{
  "activation": "swiglu",
  "attn_scale": 0.177,
  "tie_embeddings": true,
  "parallel_block": true,
  "init_std_qkv": 0.0408,
  "init_std_o": 0.0506,
  "optimizer": "muon_hyperball",
  "beta1": 0.95,
  "lr_head": 0.00555,
  "grad_clip": 2.0,
  "warmup_steps": 200,
  "schedule": "wsd",
  "steps": 6357,
  "dataset": "wikipedia_en"
}
Each number is 500 + 25 x the weight over its row's rms, rounded and kept within 0 to 999. Layers, rows and columns count from 0. Numbers have three digits each. The size before them is the row's rms in percent of the matrix's.

# layer 5 MLP down, 192x384, rms 0.0585, rows 0-191, columns 64-127
101:502525483493515514501514519513536498539537535515501471498522499507508462557536519510509481496515496525452512504467553462497517489538538516471486518484486565491509499487474506514526506489487487
096:504533510494525501466515481510491527491486434487460488481476486466502483472506501508472518505491482480508512527506522547520558506513497499508484546495470543514493490495581515523539495491481503
098:523498503478510516476511532503490460486514511469515461520492543491487477502465549482510473483487505496518548496546482462463465501476484531504516469520523496502473525503530511484478482544483530
096:490498475543491490498451519512503483497477506538479460507483466517468460458523507483515524493537524462523501472506510497471496484478512531507509478491515512479449555498481507527511506478497491
106:485462508489453496455469509505496486483506447528522503477513505474479531521493495491453456480514499476488504498484518462512449483501521538506496523522481509494488517497533518498510469481531473
097:498450510510541499465481518558506515519451473519512521534499464497480448494481481495527447495468497518506507484489553478494482487479471522484495501484536560520533507447483506479505513473515506
094:527526495515515465499516481500493529471487473531487441496504516496465494463500489474470463534488510494515519504516482475497508497510526518518535547486514483469520473472463541533505494550492525
103:471487480520498476443507549534496511518474568502528511475489483539484483498489547529487477486462519535512494519504505484472549530525499499479492519495515498480519514476515472479542505547519538
100:498504458496506488442431521498485460490503547501507479493486542510494496491530469495527519497525485543510489469509511482451562535504491498509487500476505528516497524515475527490484462505527503
105:483506518498491479485454539448490489528499510508447491502480516473521495450506520528509495513519514478463479535502524470498432476524488455476473510466522453453480482474507533542516501495501479
102:475522493498500508553508518482510437532483501467536525474500505480514523462524511523510471470482476487501463490475524541468453442478501476450470491519467481483455535514513492460486530506509500
104:472503480500485525502487512492509484535510418516452468557507483481541484508527500491491493506511519483493475518535521464517503493470468472604463488498504507485516464517523460486527524493477494
104:482502456503489512524497503484519559531550490474527457495478474493549512478456519519546480452492505519492465495459524527492486513442479493505479500532462484509470521532520469510454468480534521
106:534515474527494484504516489493476491497505474502494492521465462520533493461503517493536518492483469504503529481494504524458495536548505517415481491510545533488555527478491533508500508486472496
107:538494502507553518510501484509467531488498492508479474495482489521452476456477488518498508490504539491513485470513470531476468442526479485486497557484515481458535488536520502514515483499532456
100:453495522534529530535485449526513490485488495524467501518528494477498491513479564497470475495534499495484502491501489503500502512481518471446510468482481511517491527516500505430504438505534480
098:456504512514532513497502521522497461520497479488489486471526515502475545466501492490517489461494483532496509512484506503546523484499529492492484520476515515517497503496491531448547506479507487
100:522528470505505513483443517504525469489517535471485562531525533538524466524518509487531512484512498478513462521503525555513517473493500476487477465461530526503527483517531579516473499486506496
104:455500483493467535505512467482505547530496483517520497529473499523479508523528458483488457527517506487508529517461475506477498497523493469546516521527523490528465524442489497480540528575501468
101:564497503490501531499479484557504511464511510496514492531530511491486504532475510510461500498448463511509510471486519532517483557520489521485487538523528507486501482520512495482524486550514500
102:489472516498513478515502499485498504495482435468488521477458495539533499505494490519471452524514525511457484481460510495477522499506537536461470525514474516496545480481498485506530502479494500
096:561508528512522485491483509480493480461487487555519503490502490511470544503522452473502482467493517469531493533496546510545514494490435479428478548468510491486529491500492524492524470459489487
100:445544441520525541510492533484522482518541509511461500484518517527515526492475504507511468500454481503489468489520462499540490469524485492508485489506470499512514493452469550486537509495505494
099:483540509527516523473513495478479521518489501487470492526493507502463499511510497462540540476503500473461482500496424539501500483491531497443526545535521515512531523487475521516477529525500498
099:468502509491438532484513455500508472473487550528499509469505520479498484461515475505484499510530466516527534462466479468556471499497528506483489490493456527524454490522527470508486503531501487
099:488512465510515511497518512519443469528466501496490516514490518508480497505536558488496506483497487461513516482482477519508529501490518561468506471525511513500529540473518488503511518490511517
099:490546514457488502536509459481502454467474539492545515452486534537513463482488507518487525483504531487535546489471543480475511531467491462548485497483497482523500492524479481531494475523455494
094:519505505499472499497531520538506492489466503491434479515458482495503504479483497498506486476539533518473504497473463498472533493496527496570451485514490519509487526532476465557527509489486472
107:547482497530486530474531524502523554517460547513469504508462483491494510478493473454489475490515494489496511529458549530501456506529515502510520502484443459519544507540508477478528489540532479
100:479510496505456518487521490516507505495531500536463538546486505523497511517533551495476508488530501470527474493490504474438533493493521511515534485538466499446515504529523466458479490437508499
095:518548511522498512527486476547523489511525446482499503481484498525455531500505494475507493518466469463486498524503461524511516533500447497477504557520494498458496492505429523476547493538497504
094:495490518528522525559509492502483541545488475529509480476497533440556502547542501481475422491502517502478483513472473476466498479486505528532509439513499497493494513503501479532527503490520502
096:520462495544502527462495476512490545470455543499490448559486507491496489498503490499493462515538451469508548526485497479486483469513521484512527496485495533549530490487500538515471517507453491
102:496473500500501484517474495536512486520523513484521497446472530492520528482457492491528507575523507425448503491507506549505492491489515489481456539500491508477534499522480496529522502536503532
102:519507483469460520492477488482543464487518522516469536518499518486530490500494485478451514508543480480504501492503542469534533522510482469491499489491501510475584474525466519520489529484454502
095:446510522476502509518483514497524501492512506451528496535502484508464501505493491502520493522510484498526493517450482504533462521553500513530493497466503493506492511461508448504510511518541508
101:507461473513521580498490518465518497519561488476525497484488481475470510511505483522497517475501492513496519542486503489525499536516484498463485514496516489556502507457485520474500507501481490
099:497513523471509453485482497514507483474489478482518478496487510504518493528523492528542517498499479506484496436522459510505544513480511527425524513502533486486512496500474481517476450477501489
092:474519479460483555488512521546524505425482499468534533477546518488510488532475493504491485476499524468508494551470539555517526563472525502520518517470499522526549489492490510519527433469469484
100:510495501491489501537548538493527522495503517525526507520503484444513517492486518538495510486501509500500515487530501543514499493534481483566492510515533538446517516498533508459494521549519487
105:477485495528487463514471471454551485508478526527489503514529492491518527542480516475465506514526502494450515508526521497498463504512517508519567534493452519501528528530546466466521536500457495
099:483502512523479499516505466508493474472456480547486500473474494507472535518530499474487506501522495486506460492500467517497498503498543474490516536500489495507493507477528521470513500518538467
104:527504522489499535479485473472531494511520446524522497534470490489505512510482487466537496478501520555490473496477524499522481541479548558512499488494500504450431471526500493536485459458489487
108:513527470483522512486509524475510522506451489472505494534502509504493491471453544442478521538500502515509506502521477496492522506530516479504472494474507516482543503480503461480531527462490509
103:486502436483529523521451450497484494544502545467505492526516515496492529495461460476480480500474481566504545475476480494531505524531478535482458514509507497475521485449544498463464508490520498
091:536539489472440483538490527521513490498536541571487546562541532492523485504464505483515523490487523496504474553522489478514512503510513524475557517516528505547541482513482499500493484464478500
101:489498481496453561487541536506495482490538461498488516519524502493502517479464482462475480496511526493453543518484532498535494467523508529474516504521504533464453507467446477479539500510475527
100:484516510481477501496510463483501471515519511496495515539515515434505469488485541456481516477495486444569493477490467478502514482496495537501528474489520494496449502489433494513506513494469489
098:533489539487515478517467483489480525490519486499491517465494521519519480479494515491503523480485511543516498482528502477485510497452465504511492488517536475475494478487462508544492491509513487
098:527516470474502506476470483491487501478478450488506532552488451544528508460515458461479507512462504519515502495497522495525490505488473521489488546517485544507488491542497491534503477496543516
102:512544474468523468456502495546516509515542492471515498551512505557485513539453473504499488484524543521480496497481488455496491502471493515499512520503518485542497502542525478510523493484493529
106:514522510503472471492532512492504482486486503474462509503449556509490476494519504509481508564481498483493506509475484467472487519523488504545520506463459485515493497525480525476521488497515538
092:523485471527520507498514517481520503489481496498507476475521499496500524485490507500523511486485488506538522492498508516502525449493468514552559535469516509504449515489444468540485489529514531
099:490510460543513527507514471491550518565501487481491445510488465523507463487509511471452508521513495475520514494510488493462524510471496509477525481502539520485568537514507450533500482478498523
099:509502510501478510511482495519508510500568472547507507514514534498521493435490488548508487533498491527490512496530533462476475493467481482557459495478521507471505497494521525519499487508489498
096:505442462530491464528508475465491520507473495503524499505492509495531490524529472488497516529524508454481542491496491516527514494486514477512465472499486490456486492538458490447498502516481458
099:467491492507516511562496525499508476497492450506478530533516477482522488459533508474513451510467499483492495537464519474477474528515479509462523526504495487510502464502492526493489542505473510
099:489467501513527513473519498502513488511461504504490504462491476509501510479512520507485500521464528499492550525461464555519525531527513500588452520482508519453462488469528523526472504522525505
100:511476467495534533439491549528526550513507489484520525480500477537462529441483536459491509480498526478522489513510497537511525507496497475475492459501523542490567509492525511486509506497507491
098:525494512524523508525496456519501466498499545520528526477524510496450469507501499481481506517491514578519498554530478505499517519475511508476473552525471518509506469522498507471512496557470502
098:512500492491537496457510534531514450493496464499525514492473495500501516469500492537482513482524524476536501546534472528502516498489466504462500481495531508532542473481499512475491480537548512
099:512524500456470500458471468482515478514468485488504493507495500518472519503473490513533506515486488487462548495504497463531513480534513479471487506523477491464478499494463477495489517491477522
099:521491469536493459494473515495517509455443541510484492535515534498496480499529502520466495492516506500484469462498512511427453496508464529519530555472536496522506500470518495514474498504536506
100:488509512539465504476496509541505509518473510512519490504511512538516540530524530554486501464512485468535483463495529537532544515497539494596441553456493499478552519528497474553500514508503499
099:514513497483483513479519501505501519517478516518509496541431469490513531522478476486486498506516486533496560503514543526480477491491501458484530528494499472539519511464479470494507453516459492
092:523523514489496515529485528505505511510488490477542508466515426502494506504480464536496477476509503453527506522510483477510506545528499480506534475452515486497482511544471509452479498472474526
106:485488521490514482484504514513523502548538469540489468539495513458505519501533495515519519503505492515512482453499470514524466473462495516537505516519511516507516490492529445470480478525484518
102:486516436501468476506504473520510446481489472512516491545525487522552498494542490485492523468475470512445489478510525539501489480496465489429482526472508474528482508525529514547533482510476506
111:468479506514546552524481522437484526525481494549510537527467448525502469499510501507539495476474484552476543495533502522539496480496518486420478496471516498460531509533528486524470510469493522
098:489522486545460483487551505522541510494528452524471518499475508535512567519485517488504494509479501507496530483501464478496496479509495499495525558474507491456522494513485487473480494534491494
104:490483517562455525521517517520480504512490517509509522526540504518490478505464464528494528482518470494499519494552490520483516490515470492453477483514488488537522521550518508474524488505499532
100:495527505493516490453419472505533494472471531532502490485537469510500494525478530502464525494517514486490493444556457506490504543482511494480496480541482526515503479536510518491512481537509494
109:535500471473491477528485441491510531497523519547519516545509526491504534508528531508443483489522505493449492460492541517507493489544521510493501511495518497517529484505493510560478517450455469
098:477501508504515496517508486509511481490486493479523501503525488563484542534495501478494531491540507520467520447540480491524505542487482464508482510530525494460513497494494474520498498509543490
112:557500481487520510519464459524436465478523514512523494480452507511529484500487466509548512511476509499490514516497456538496493511511484495501492485450539532494484529472503519500479479514502476
104:547521468499488498500503552504491505506499470514443490530462475525475505447487458461543480489459468519493528490531510511467516539489511473532475487520481489492514530526493435544497499516515478
101:547497493492492486475521505462493490512511494530491509479496506496522518497447507508481493519494469529507479513525557480479492499515502512526499465512515499495523486566543531463516498477517488
092:494479481506512551474499529473499487513506513507505484514522523498509539512472486519469487491455515515541483462524504489505504530511519512484518496475491513515508450485484484483507483493480504
092:472496494458512527508464515463513480471511517510496520447515483530515477488474505526511523487500515493538489506480495502485524474537518444494506459495464501458454496460462536453524493480489502
101:494518503495494526528453482509513496487547501505525523501486513480487531531493521513516485482533459498516458479491502524494503494543483476486482466477498504502530494543516536480520500511484533
096:430503518486512501501485515494521473495489514528515486516518492467562502490487483521472503537471508460524516485535513500522523490538509525462494508488510496483477494466518517517507485518516470
093:464508493484496488488513496489481476469546486494510444528476503485480508526466458509501537479487467486543500526487474522482476507533530513488525552504483500512431463494498471525465482474515494
097:521445533465496497484486517503489496494519541493496499554498497503473504543511500487505501510512508494513478518493495456495469503512494513521470472520496527477493508501453532521549488470461495
095:487533500471501482508476497537498464474478486433511472502503467498485492561523458475486494519504506498530521473461506506490487573542495517529499494514494519500488534499466481478568481512525486
099:486524489505506492506487516547490495498483516483496497506504481557497488488477525532492475525511514484526490482486504493460527520500511474446519465480489474511506511491476514455488514485497472
102:509503517483506513550487484489510493503480545517505529506500481477565487544456496496537469486526478447523517508506512508515508505499490493549457527479562493504503470481484498496502479484510469
092:518528507488511507518521479572549507509485396519492504488480507507514531484501514527468495500496510462507512461549558506522526478514525497486539501495455530529527499509518531493510499528518479
090:484471482492425453491499488501527546526514504483474501516512503533501521486486492497507445524498479492476519468464508464544489516495502512502456476520540460484524498435507531502522514466513473
095:517488536491488514500484494534502477507532511474529496480513445523485499496491484519494570493487538514512517515510525487481491498483479417471511504472457487537538485504486471516516548524433473
099:493498495506512507500519540491493491513474537538483538516504521476497499474496522502488495469471464502454500519478513485549490478474477506490483524475512534465488508532496488565499527474477521
100:519476516476491470544480514501514491473481494489492478478476507476472523496457511516538501486453490550459458455475503482488507496484489481496528482499461475520476470517499523523512507514516505
096:461520516487519507502465478503483454500518474492496464511517467476541516467472481514506488513509524518506510517497535474491496507506490487469524491499506457493507481469512539528489507514542498
096:516476512513505501486482481514498523484540520453518529467510517481530503528508464476494492506488512522462506537459508480542526528515502485479481510512496523511530514529499473502514471490521526
102:539495516481481503481497488546537545508460527509537508525504495486484500454502524489473523474480499504533502477504507519483517512495513499579485508511517493482522512512485469523519482511518471
099:493478487524507475449512487501485461533518475505518498494514471462531501530508518511493451491521526513530516540523463506513431504505489498481499463480506482491447552515541524492517487513490488
097:495496519465473537453508496462478473498490517495460532513510557547477509493501475504516479474481451536478517431484484537471529462541502499530498533491466489501445514558512499480498494538548505
098:493495485505553491504530507475516537501531499498510465480502499479540502490494476428494540503483471565517543470504510509476504479524494479523514503521518493496454501558501513486507519508502506
099:488512468502456556471533469499503485460434506491499493506565505485528490501469513510524512480498517502491474510514573477508537476498494517479477523547483552543493502521531463506524496499480487
102:523506516513492475517489469487536468533473479550524487514489501543497486478536521491442515499500469486506504509504476490514519476465485545496521527512537516531551498512460528498511503486519505
107:512501506497443496514485519511507496541485492510499493529482479481494499521521480498481512483499533517504460494493536499496517547525508518433485532490493520477542499540544547491454517514493512
097:543535470514481521472531528486463536527515465491494470477538500486498506522512493516490494486465474560501537515509537516493503504513486505539472506489494494507496486495453501459511520495497522
102:491465521519499486536499522506516490549493517501511467490466505539538541560503459515499526510509501491522489471499496490502490498501509494505451540451490501491487491495535552511502546532503510
102:484459443471501484432519521490522500516476481489528491508553498512540499471502493505484515496485484510519514490503494505485496492505529503578489497503448473501479512557461471487503519500507555
103:498564497508520531483504534519477456499488511452456481523511518462526500503498512512515494503469497505500542460504509479523482504482503494501487486524537535489510489501484526447472529495535464
100:492478478471528498514496454501495490528524506507520491512517493476443502524517471479495486520488483520480515514545575514523464513521530502437490495473496467497502484502527476478482473468525481
105:497521485472461503497504511483460510497483518486531505456524485467578519477466559487486540472503498521483493528491527505492487502515509511497497486472491474472504516480497457486519546474519484
102:496505491467502528505533511529542535458528508496518486454487521470490502494493513538486478486541538415511514497500540483487486509508518503543523524491460478529526506545479480496475524550494495
093:478516482500516482509495440516495541527438472469473479470486499521496486483569476474504526518497504433474467501511473484504469488504511498471504442521504486521521442502505482513502511522466509
097:518474511513496490506494507521517482502499455529484486511469465491491498507523495505484507531451454486510538522511486500484564508486544511463458517489515460469462500478452528500475490491509500
095:488528491502528516507507541527503480498484467476541517489451488516474534535500522469470527477464525501475460480504481448459484531522503492478521484446524539488514527508523535524454505517478496
096:472549508496462501519511520492517473470475478503530486508535475495472500508521485504530444518484471500477462507518490531497473479487483476461526516529504535512507491513536507437518509545483508
092:465523515509433459452453519477518487514473458475509493525528534506495532518520516491545505514466501516525502491505492477535495495412484490460490449521490519499525516483535527470503538507486505
099:530483501494503478475495481495544463527507504507489462543505514505508498553489457524513530475481526482509490507499543481503556499530521496488479481514500514525478539497478496468528482480476472
104:463558480498480490493511505450518457508469504528505474534528470487481480416529489507475486461492500468535505487505508505501498496500558493493518471527492521516494550461516523556466538483480471
095:519492521526532487478477469479525492526528491495455500498487519508509479492479513531514488511549480506486527509472538481497513511478512549496502520509529474510494511495518501542479476503529477
099:512564529516460451525471513519517548516453493498522570518474521460494517499487502471512504513503520520507507498495522500496505497496505494481498479456503497541483453512526455508443508546481507
097:453517516487495511531557464532481490541488491551549469481454475556508468559537534479566507512480513542483529521502479545424494489505502521454460520513493490514549508514465488503491528498515490
098:471551513531455473463494531530543469484537547476507521472541530492503499499522506504484483534489456488540422481510453497499476496497534516469489475524502531490499494505498514483495485495520523
114:510487503492524535514481509453503499502504481465499521519515537484533529467483503535487530526513464464479487500515505545527491479511461468497484446490479525551559502521509456473501528495511481
102:504485465554481469503503499468511486502467496486534503506460527507478482502518508495498516524503451497482553512455491501519524476525471517532455441494511535487497515433492507496464511518537504
097:490467486484483507515498463554511487509528495487500526501522493516523509467467529511528452480489479543519513508498519513444498506537484478458511477502505537535497508488483539530465464482479489
093:520521469502488535496513478486491495465505499521548514512507525461467493486481477471521532515518501456478507483451486511510495517492485482548526505519455476488529483496489552510512501490520481
100:469488494467510500537518513481496471470540458501453476516506474449499475477452514487507533480469533476519473479486468510546471498517476520572486483505448511430475477548548493469497449466514494
113:490499467452470502564498500503467555516471486475502487524484521482478493486525533449534485502466504464505486464466545450498453477511509512484527526530479489505524543504479559473493535486476472
104:500545504511481461557483517528492475496497492513497505453525524509470469474498499474478459532479497505511547516495502444488521537510510522454496496540539506479484512514499510453453494509493515
105:487512512474479510504483492506536449498505551505489493481526543474491522515477504508450451454457530507508536505478497510515566423488521525530503488522514470464513457521496518534532487474508510
110:519506473554503513481517496519490505469489500499501455531491479510548521484513485449512488471481490459452491517531514522507465521507496505559518483514518506510499516504504442506540516526486500
092:496519454468519529473489499515480485490474475510532526505522485482460455461497494524489512522490520463501492494484462486498490479463481522527474481485502499503526516530501489513467511497497511
098:470480509486528487470494518492554486521526492483520511483532454497482499484511505494514502515490467495504523460463460498507569564466493543516525480495513451485486483510498527436474485530479542
107:544482497525479487532507465496500492487487500521510455536454480497518508496519491473573513497477499528481527519522521500503476547476485526450488512488504511491526489502509493475527516482511495
100:546504528522521477461472514498465481513540506465499553483517521515513535508528461485521514485455484517488520519497450548533511519507498507533515505506490500549506467503451498471523515508470475
104:502494509462478500499507511532509505531532504504505433472497520533465490489558509504487499538497483519497507489503515474517489459482497484596534465484509504490483506484534486472481487470502486
101:508461537483496492555532467481506490487466463489476498478496496520487499486507514507515494476480481477498487527487492484521468533491482446450517525470517479510520533540479505548499491458480498
101:473491517503447514567569538480483543529496520514491490523502458462515523462539529457496487516483493502521499460504531474519487541524500525499488516539512492528453516513518465474521531495461507
099:515501549492488536518487496513505499544482530526496500493471485539474521562524511542501473500501502501510506463491493534482462498504493484471488496519499488529478496500462512521473472489507518
098:504523506471506533479508463514505514511503512482544480535531479519502526554522542497504516514465470496461495461494470488474482455500555536459463507520512533550493510483518495526496489546496499
100:452470473521461472514532540499486537508512506504494478520432507513519479484512479500511495495553527487506504513505532509473503526521495493530502502487465495550531539538476551511578541478520484
100:503509489472516485512459518490526492487521487488458518483506494521498463502532518479506505520500525515507469496506500503503523476526481520515487509463520504433514525485489462477507498480508479
106:523502512498497540502511522472459531494502505495475466517528509488544472436523501495520505519469529572499470534516495534475495550525516460568465504486523500510556527497486509462504500485556530
105:520479471466554491507458528502506492516536496511485487506458490528526540511480498507528489480516532482502513509467540476507505536528502533558491527479476473504489528493464494501490528475514490
104:451548483487504494492478525463507505495506479487478475551487515504509528558485528484487518475499470499486485499536521535501422477483509484564497484499538494497481530500511525517512500473521513
096:527503511503529519494454536485493505539506515508462514525494511485496499525470580451503521519521470494479524471505523506521496501492509468577527455494442466487449510467502501461514513466511497
101:519539514463545508477505475537477499538508546488487486491457542507478492514539520486538503542508505485523480512501478465522505477481485495507504496489462483491477503550539497526502551534485532
104:471468510462521515513484508535510487504542469484490476499508505511506482525512469502437473503491467501516460503513461505474497565506484521470485510458477496523487494512471496470492499505522542
107:513512495535481503528518524503465523487476533549477511487548543497511452449513493504466484537493523486477545478513510530478489497535541490500513487517489510494512485514535464472518477547496486
100:533534487502525504470531477512486451494515518509488550513517491561514498447501520533509520472474521507522526522493519556473493519499466484473534503488525537493523451444466494512501453547505518
096:526493496479469507481494508546490499503531476496525464512540510503482519470540488519489505561494488449488481503502473542504533461518514497465499479514470480549559504522484493465510475499471516
096:527492471512487532491503520479515433480516494524495502491505500493482484524467469490494543484523459491499535517534534511501517476477517536481509453557484542497599480483517482488529475528511478
103:490450527462526490450491502484522451501498486508487481484463523490508505490530487516523517488484481575494563451523519472494461482492496486490479545474487546525525509541509539536518515519513500
097:483499517524509506535501502472478498534507489496470485465537502504498508532493500495477443546491488511460461530480493483510453447463466498533506545486505487482555504470464502472515512519514502
100:451532496483515512487468501514488502476496490477471510539485487509534509508502524491502487529497499471443490481473490466518522483477520508499493482472570482502503523480545510467480486487495498
103:490495512516471512516524503487466499514488514497516509524495450485530470461481482463517519477536540489498475487493514522510515512517503526509440472539512472525508523502446476446513545479542487
092:524468467521519539518493465502510480483534474490529539526478492569470508507518488504521542491472486483580521516519449524547481543494516534540518519508501506542485491472521503538503467476498495
098:502518480534495496519524479492541504464482502468520469473495491551462532518480490507590472476498508517488532509535499478535513541508505528458493497500505492508519484538504468491541467461505524
096:495476515465502507499500556486466495515474522477478487506501507489462492526510511485502505529509544519542520479497500478470470552507527425449477475506492506511477520494546525507509530481488496
100:535482528472549518481490494501534476506499491522522511537498537475517467493539455503501522482486495508487473559482484516491500540507501529575509503466498491535509504500519512476519515521480474
100:493473502515567476530491536511510497517501515457473473484493517460490446471550464517535495485501512544496495445560535502512478486499524537437459478503512484476524511520497484500529516499503501
095:523503475496460563538502481476488497486533449486508477473505481496504466526540545463441538475467507509518490493494488535489552494507508484519523494463516464507553507468477468491483512524534503
104:517497466479513508516507489462518498489553493512530524521526486552474491477500451501533586532477490481530490498495512515525501495490511503511495476525519514469510502476472476488517512535479450
104:496497519494506504504521455490488436530425488482477536485497511494459504513525488515534460485535536494483516518479505507497492501478516501489554475545456445516448518487479449479533505499470466
099:524541516502500514513538520478494499540510429472478493490529487516516463470519514510488482490502517512517522486477540472516514459512482526502534456493488511445503498485506488480495499473460508
095:496444492564488483490502520499482533493514494550490481507543485546523504504488481496504490507537489480486554492510471495493452512488490483449536551493513531485520554501509522522544496531542510
096:482506508478521466520518532487486503523475538550544539530502457534475520481509537494491498512500507531483520492533498464522513522513513508526531488511496483482497480494481472471474509532510525
098:501552492484476506498499491556526474487477508507472522539527482521478505500499483506519468478482519487503543470498492512472473479500509507488478541510532486487481516513497495508516472474488513
100:540486500546543492489504523471489524439510530535511486470543444439529466469493456469470467536461533498500516512497434508472489503513531470535508490536509499459503484476512497480505498533488479
104:569485467484459516511491465479495530471484543529479507513495511524533519477509503476478519500515514510478520449512478458482493523505512519449463515527524517532486495489491514505555489492516502
102:509512500484514523476475489531519498535516527504450554531506498525540561511474457548476491469509506532499504463436469513477480508534500468525511501493519522488481475539467523502491512543479524
095:472496452525456491455512475481524513497483528505526515512549498560538521471500542476486534515500469498484549436494507466491474493535491504559527503492480474455482541509478555524512473491507501
097:496487494499486490503536504496499495469525509530533494485527522496526518526498512453506492462505471524462489500520509516480473512533520491494470476509514511481510502496503474500535460485510487
096:501470501483491510502512512511489533465543511532461492506537487528456516507483509500442516519494524509506477496477490512475461461508513531471489510521462546496573485513462545486444525499520492
105:485473520501460497521502486465498440433537521503526518487554504496507486476486533507477486508492514494470495509468485462486501514532470486558521436465514490521477521497490461514497503529494484
108:457464514491503513486519481474511466516455496538543476501501516486532497488495490512467480503495452518538503492488481524510492426512469525480477503501505538505477500425483542504501515541457491
107:528495492486472491484487483505475482492525488531514553511511518475496531538475485538496476517512486508494491515464496482483480454507503522516515489486475473507446493500516483551519495490470499
099:520500486511529584485487540475497512533551506491510447484538504518538465529497446541483483531518471475504477535471499518472481533488510539519496561508462519519489474529498481502528489509536465
101:545457513484497490557522488487478520499526514496523508490480520498503471516501527520528487456483527493475479468537476450530498494451492540502484492448488474494503495543494568469522525497507488
096:503514474476515509489460468533484503453540513472483491511525518443468526488485510479491483498569507480510517527488488496552469502487490476517486504522497520490491499534512507581495482525501524
098:480495513482494465534529504490496493512483501478485521474496478488475482510518493478527518519507492482456503560462494535495472480509498472541536494485492522491505530488532462476497484517545518
104:489497509477509469514521462463477525501476501481514494495498488470501526489473505505546499514526469480531542506463491475537512462513479482590512494509470480531503480534472492509468511499534526
102:536501498528466439501493484532460465460505473512491443558518486492465547478497498512529501494490483532511525503510536503534505507474508522476511489481517556474485537492500506504472515507481502
099:503513513548536478486497489447572531524504529489528504509523512488479514537486453476551530491491464506503480548535497517451513500480513509495516491518460508520480506457479484492490476507506461
109:509524526507518514472498522498467481523514508490539526490523477505473537478498476513508497485501507576495491511519495474518502523521486533518450478504476485494511523517509507508508492525502476
102:507519518452492482495501487463524528507525507519514554474510467530514553495529492504498475526486481497483521471467496481517474475503489475546541459512494502519465482507500484518500486525496542
100:555504474513500547485465500524493503516503493489500497521536524493480510550454520495471514479503517521479478521517486514492491476508527497558483484469483475519527495539501438487478500436491418
101:567543479486508481524498543535494524500504443534536470486546501499503504498512557493511480495481527486492488558526484485483520454474510542516506523524499488491526470508513513476474525477476463
095:495516491539483491546538515494521477532456530464498528528489490523550516480514503520493480498499522481523513471498484518490497522514523479457537502526503523505487466535491502469504460531582496
097:475483500515480427467480506465471473501447519508518503526494494490489525454498479531498502473519517485460500470495497509534545516501524510485490555511501514491525521513476503494484497478488489
099:505471469471510504522498537507497511505553507466526504479530471538506488479532499494543513492495478497516461481502484459522521483479471508561449518491483537437562499453537516505508508521488505
098:499497536520478503504470547464527496494502485476529439483522488481520484447530487514514470479491466489476524496509498493547529514481478446456451503480513503490501492513486563452532512523524529
100:543486520492491476474498482535492500547526464503490534493494500524463515465483486505471467521538462513478479461460543472488502545532522519504466499487508489539457499474499484532506499514486500
097:507454476533510507486538509508466510487568489477547504508483468509495527539522488517545534466514519563495437516502478518486484533484526486457486491479490547502477506524498455511504513511527535
099:521510486545521529494508512480455578478456509492466484469540501474490527567514486535526520478477498511520458463465511508506482517488518511562478517469503521494523511497521494460471481523534502
098:485507491465489522517496524536499485497541477521485507518509515488511486485486491488506534504504499519477460515453460483563514505490486525467532513504481471529473482501504519491496491498535480